Each number is 50 + 15 x the weight over its row's rms, rounded and kept within 0 to 99. Layers, rows and columns count from 0. The size before them is the row's rms in percent of the matrix's.

# down: layer 9 MLP down (transposed), 256x64, rms 0.185, rows 98-122, columns 0-63
# up: layer 9 MLP up, 256x64, rms 0.198, rows 99-122, columns 0-63
down98 085:41 31 21 43 49 66 31 44 41 26 62 37 44 28 50 44 40 54 58 51 44 38 47 42 57 55 55 62 34 46 61 62 47 80 65 61 67 20 83 31 51 51 41 40 62 71 61 78 70 40 67 27 46 54 50 71 66 65 26 46 63 46 73 28
up99 098:48 46 49 49 56 36 55 24 39 65 69 67 53 55 50 95 63 59 27 66 32 76 84 57 45 28 48 58 41 67 54 18 68 52 32 42 37 58 26 64 55 65 44 57 37 66 24 44 35 49 34 63 62 47 51 47 53 46 28 50 52 67 59 39
down99 073:33 36 65 37 33 63 25 69 43 60 39 62 62 67 67 52 50 58 30 37 60 38 78 47 57 56 53 45 15 48 39 26 55 59 83 61 48 34 42 53 32 45 26 55 68 72 50 65 57 60 57 75 29 36 57 66 52 59 41 23 62 24 48 37
up100 085:64 57 47 63 56 39 57 22 48 56 66 69 57 54 34 29 43 59 58 84 47 34 81 39 51 62 49 32 53 49 63 54 77 45 23 40 29 66 53 29 65 64 52 72 52 56 63 59 59 41 55 20 47 49 41 77 39 21 66 57 44 31 34 30
down100 078:39 52 30 92 47 51 70 63 61 25 48 61 59 41 35 37 45 60 41 19 38 51 65 33 62 43 28 50 56 61 36 60 59 29 40 32 71 45 54 85 46 61 33 28 45 40 47 57 44 74 61 63 43 57 54 42 47 48 73 59 66 14 58 52
up101 106:15 35 33 56 49 62 73 56 39 27 58 58 51 46 26 68 56 63 83 55 42 51 53 55 63 51 66 60 53 69 66 48 82 48 37 27 25 56 36 27 62 60 59 53 66 47 30 60 66 48 65 42 35 40 35 62 26 60 49 60 24 73 61 50
down101 093:58 47 54 37 37 60 32 64 47 62 81 35 41 55 48 43 31 72 34 32 52 26 45 64 45 60 17 54 63 50 41 33 62 90 47 48 66 51 41 37 59 32 69 42 63 87 32 48 75 45 61 65 69 51 44 44 32 58 41 73 36 34 47 48
up102 109:72 24 32 49 37 34 59 38 65 56 50 50 49 31 39 58 68 21 39 54 37 72 53 50 50 59 75 57 35 56 70 55 44 31 44 75 35 70 44 43 64 81 69 54 56 42 45 48 52 18 82 60 25 45 68 65 50 42 32 27 43 30 51 44
down102 098:68 27 57 27 56 44 33 41 48 91 56 38 31 03 62 54 63 40 62 46 45 52 34 74 51 49 46 42 70 46 65 40 59 80 39 45 78 52 42 47 63 48 42 25 68 58 55 55 47 40 43 57 41 42 37 55 59 35 49 33 44 69 81 45
up103 102:92 66 53 48 28 44 66 16 27 26 69 65 45 51 48 49 67 35 36 41 40 59 76 47 40 39 60 39 57 33 47 44 48 50 43 46 55 64 72 36 31 78 65 84 61 36 39 44 47 50 28 38 56 47 49 23 38 55 54 46 58 34 61 44
down103 102:66 61 25 67 60 46 29 52 46 39 57 50 67 14 42 45 77 68 42 53 23 42 60 53 65 66 45 51 36 20 63 60 40 65 49 35 59 44 48 56 25 31 41 54 46 50 45 54 83 46 51 85 45 54 68 44 15 63 42 62 71 36 44 51
up104 095:43 25 22 54 51 29 29 44 55 48 47 40 42 31 18 80 32 37 33 53 51 54 61 54 55 24 55 66 47 59 47 58 47 25 29 67 69 97 30 48 64 47 71 66 51 48 49 52 42 21 54 50 47 55 50 30 49 70 45 56 48 56 50 67
down104 107:30 67 47 70 38 55 46 67 64 48 47 63 39 40 45 62 56 24 52 74 62 69 52 45 21 41 61 27 30 52 46 42 61 52 38 42 46 69 86 28 56 35 30 78 25 55 38 40 30 38 66 34 56 43 79 30 58 52 76 45 51 41 59 50
up105 092:39 42 33 66 50 75 50 53 32 56 75 43 56 43 48 48 47 51 42 47 37 56 67 35 62 64 58 12 45 81 59 21 18 46 55 37 37 73 33 44 76 68 55 72 37 67 61 55 40 37 49 33 32 60 43 75 31 61 63 61 37 44 47 33
down105 084:44 51 66 49 69 46 45 61 55 42 45 46 35 56 76 64 69 50 48 22 53 34 41 28 43 40 51 56 41 36 15 58 59 51 09 52 49 38 56 53 31 72 28 47 75 75 42 42 44 67 63 36 58 53 68 14 57 64 66 73 60 42 71 47
up106 113:55 42 68 59 65 55 52 40 53 36 55 56 67 48 55 43 59 52 63 38 64 24 59 56 71 28 42 53 70 54 64 62 68 44 29 37 22 57 60 17 59 67 50 81 23 27 52 36 67 54 35 51 33 48 41 40 17 34 71 26 42 51 70 66
down106 109:53 62 78 53 20 21 67 40 56 32 50 45 74 31 46 53 04 63 46 39 72 50 56 45 68 56 41 55 52 30 30 55 39 33 72 37 50 41 43 43 36 44 51 55 33 70 40 52 74 54 59 39 67 72 58 52 63 41 38 67 69 49 26 56
up107 088:75 52 53 56 50 43 70 46 58 50 60 52 48 27 33 49 64 69 54 44 83 72 73 50 69 44 64 55 64 39 41 45 42 25 29 65 47 51 39 57 60 51 99 50 75 51 42 34 57 53 47 32 29 27 75 43 55 71 38 40 49 52 33 49
down107 079:33 37 39 46 35 45 46 50 85 52 30 47 55 40 71 60 48 47 52 32 72 58 44 43 60 26 47 68 46 45 24 71 34 41 83 75 66 52 85 65 37 62 63 64 38 53 42 28 57 50 50 34 61 58 28 23 50 28 53 54 59 31 51 32
up108 098:74 40 51 42 64 47 77 45 47 54 57 52 58 39 35 60 59 21 51 39 36 63 35 82 56 54 48 36 55 47 57 35 42 55 48 70 33 51 56 50 25 79 69 58 72 49 48 47 68 31 17 27 58 65 24 70 45 43 31 12 56 61 46 51
down108 096:34 38 06 60 44 46 34 33 51 82 76 71 46 40 58 75 62 54 44 47 44 33 76 67 26 57 31 43 59 64 59 44 65 57 70 22 62 32 42 14 59 61 39 59 46 43 55 37 45 49 55 53 40 62 52 48 32 41 72 59 64 42 45 45
up109 105:37 48 34 40 60 19 59 46 62 24 65 48 45 47 58 44 53 42 34 42 66 68 40 66 43 47 53 18 63 44 58 62 43 57 62 55 63 69 47 40 42 91 52 68 32 68 63 22 43 35 31 30 48 43 56 57 48 56 65 48 33 33 48 96
down109 109:54 52 61 25 26 53 82 37 59 45 42 64 49 48 64 45 51 32 70 39 59 56 59 58 71 31 40 51 61 66 38 55 41 56 38 40 68 45 57 67 47 69 57 65 33 63 37 16 36 42 48 38 58 34 34 05 65 82 36 75 48 59 48 42
up110 077:41 24 48 56 68 50 54 50 60 30 52 55 35 62 52 58 47 36 58 31 52 48 73 44 33 83 34 52 63 39 72 65 36 34 31 57 28 64 48 63 26 55 19 75 47 86 37 53 27 62 50 46 30 58 29 70 53 44 28 51 65 40 60 45
down110 073:33 57 64 45 45 46 51 61 68 75 53 57 37 70 43 46 35 43 55 25 33 34 30 69 52 55 64 58 38 42 35 70 53 56 45 45 55 34 54 70 70 51 43 41 63 61 62 44 46 51 89 34 27 21 11 71 75 50 64 46 42 40 31 69
up111 119:34 47 63 61 47 63 46 55 37 36 67 43 47 33 37 66 75 32 39 47 57 85 66 58 52 36 56 33 55 31 51 37 54 42 51 63 42 67 47 00 50 28 52 71 40 52 24 63 47 47 67 35 84 51 39 58 51 63 42 24 37 55 58 62
down111 155:53 61 14 48 42 51 46 68 44 40 63 75 50 47 76 45 28 29 61 50 40 30 63 39 61 33 64 61 50 45 80 19 57 33 45 58 50 67 46 59 54 57 59 43 10 29 57 35 33 36 47 77 55 58 36 33 64 62 66 47 72 63 42 54
up112 111:47 15 37 67 50 62 57 36 35 47 63 61 69 58 64 76 71 34 49 89 68 39 74 54 60 29 57 58 39 65 61 53 72 46 38 29 32 58 28 46 68 55 49 54 21 47 62 46 56 41 35 46 43 61 41 31 20 37 56 51 47 47 50 76
down112 104:60 54 51 35 42 54 51 61 60 53 41 59 58 33 66 18 65 69 26 52 42 60 37 32 42 53 49 47 39 52 31 52 32 68 62 74 42 39 78 40 47 33 62 09 45 57 21 44 85 32 40 63 50 47 23 64 77 57 60 61 50 55 66 55
up113 110:39 36 65 60 46 63 76 47 43 45 55 75 40 42 57 57 66 42 35 69 70 66 56 77 65 42 55 55 42 27 54 59 37 45 35 36 32 55 47 00 46 45 63 66 48 52 20 53 57 49 63 61 71 47 34 43 57 40 67 65 41 28 80 66
down113 092:73 54 38 54 48 48 09 68 53 74 60 47 65 33 67 73 46 58 38 32 27 42 49 41 66 64 54 40 29 37 22 66 48 70 20 66 57 56 51 50 60 27 44 27 45 69 45 39 76 27 76 59 57 46 40 58 37 49 60 42 59 34 52 57
up114 107:36 50 17 20 80 63 57 42 60 41 60 49 41 43 30 52 51 23 67 62 45 28 45 62 58 52 41 50 60 49 67 51 62 25 38 43 18 60 46 22 52 78 53 42 65 38 59 55 35 59 43 47 63 47 24 70 55 57 86 47 58 31 61 57
down114 109:60 68 51 53 56 73 55 54 44 60 69 59 36 48 51 69 40 53 31 32 51 70 35 32 67 70 35 34 44 43 54 67 66 51 30 40 21 48 58 43 55 75 38 45 59 47 39 34 44 73 21 35 41 34 75 54 42 42 41 92 64 25 37 65
up115 095:45 55 59 40 66 51 79 37 40 41 46 45 75 53 58 26 56 48 37 46 85 33 32 36 40 77 93 42 76 54 46 58 43 57 37 46 60 71 59 46 23 59 43 86 23 45 54 41 71 47 38 26 53 51 58 52 55 48 51 38 40 44 39 50
down115 085:45 66 60 57 39 64 53 57 49 28 56 20 24 27 77 53 29 31 57 54 54 41 36 38 55 39 43 49 56 66 30 61 61 42 51 16 74 09 46 45 65 69 54 68 55 44 49 59 61 47 48 48 73 68 32 41 78 28 56 49 62 63 43 66
up116 088:56 57 38 85 43 64 60 29 43 55 67 75 37 46 37 50 27 36 42 36 64 50 48 45 32 44 47 12 63 50 64 48 26 16 55 56 49 47 57 40 28 60 33 58 86 61 55 51 52 58 67 58 37 66 57 77 69 65 55 57 34 50 68 34
down116 074:68 23 58 23 51 71 19 59 47 48 31 54 59 29 55 35 58 62 39 52 39 33 35 55 52 52 44 68 61 48 49 63 55 28 34 47 71 34 49 81 76 35 46 37 42 89 55 48 72 49 55 56 26 34 62 49 54 36 61 61 42 55 23 67
up117 099:59 61 45 48 59 51 41 28 59 62 32 59 54 51 36 58 39 52 62 44 45 50 49 49 47 16 63 50 66 50 44 42 24 19 39 67 40 52 52 47 27 84 37 83 77 28 39 61 36 59 58 36 84 54 49 54 30 44 67 23 34 74 53 60
down117 096:72 50 48 56 33 63 50 47 32 40 54 80 52 82 22 33 64 70 42 45 63 24 30 34 31 18 43 38 65 55 46 83 51 65 60 47 54 28 55 40 49 29 70 53 35 67 36 49 50 45 55 62 61 58 49 62 67 29 58 47 40 55 80 48
up118 102:61 37 29 46 49 45 42 37 05 45 55 43 91 40 33 45 37 58 60 56 44 53 59 65 61 64 39 46 57 63 73 44 62 53 61 42 74 80 45 59 43 60 51 45 44 40 25 22 61 38 33 77 49 42 40 51 60 70 54 60 31 47 36 80
down118 104:39 60 34 54 31 36 46 39 63 58 72 79 74 77 60 68 58 49 31 44 36 31 71 77 44 68 54 23 50 73 52 45 50 42 61 18 38 56 31 55 54 66 36 61 47 63 45 75 31 52 50 55 34 42 48 53 49 43 65 32 45 51 45 12
up119 095:41 46 28 36 82 63 28 50 46 48 43 45 48 56 20 50 67 66 55 39 40 63 24 69 36 50 40 47 77 55 47 36 38 53 43 81 56 74 32 41 48 45 69 61 58 34 51 38 31 74 37 61 78 44 40 59 59 76 64 24 35 60 64 49
down119 086:59 57 31 84 35 45 40 68 37 55 52 58 52 53 52 69 49 43 48 63 54 45 68 36 44 42 62 60 35 59 30 66 88 31 52 46 45 37 64 68 73 48 42 55 22 53 55 36 25 65 83 20 62 26 50 50 29 55 46 46 52 47 21 35
up120 102:49 36 29 39 44 46 60 35 60 32 56 79 56 52 50 76 78 42 77 78 52 25 81 57 32 66 50 38 42 60 70 34 63 50 17 44 25 65 66 49 67 28 39 73 52 58 59 54 55 48 32 50 33 50 41 55 26 41 59 64 56 51 41 50
down120 095:48 58 40 55 39 34 52 58 56 56 47 47 68 57 63 41 14 48 23 27 53 51 47 36 41 38 57 44 26 64 56 77 36 72 64 70 59 45 45 55 26 94 61 49 60 53 25 32 36 75 69 39 50 51 51 54 52 36 47 19 73 60 56 57
up121 090:61 44 32 60 49 39 48 45 43 49 72 36 60 25 33 59 45 41 25 39 57 62 85 32 40 45 38 42 68 57 41 29 42 57 57 41 51 61 52 77 31 58 83 36 52 12 59 67 55 45 38 56 33 44 42 67 54 52 28 37 48 90 40 57
down121 079:70 38 40 48 52 64 33 54 63 28 45 57 55 36 67 32 67 60 32 46 76 43 47 52 43 48 66 56 37 72 39 58 65 41 54 34 63 39 45 53 58 33 46 70 25 57 42 72 44 68 66 42 28 66 53 49 60 17 82 50 40 10 63 25
up122 107:61 36 53 54 54 48 51 47 38 30 73 55 62 52 52 71 42 38 15 71 38 48 45 45 54 28 53 52 77 40 40 43 72 54 58 28 15 61 45 59 63 43 47 64 55 42 45 47 59 50 51 51 51 91 13 27 48 48 44 50 49 79 84 54
down122 118:72 48 47 64 64 42 64 56 78 49 49 39 47 14 44 56 93 69 61 73 36 37 48 40 42 21 64 58 28 56 35 49 34 36 57 36 53 65 70 28 52 50 61 51 34 56 38 46 33 52 38 57 47 49 73 49 24 53 47 25 29 58 59 69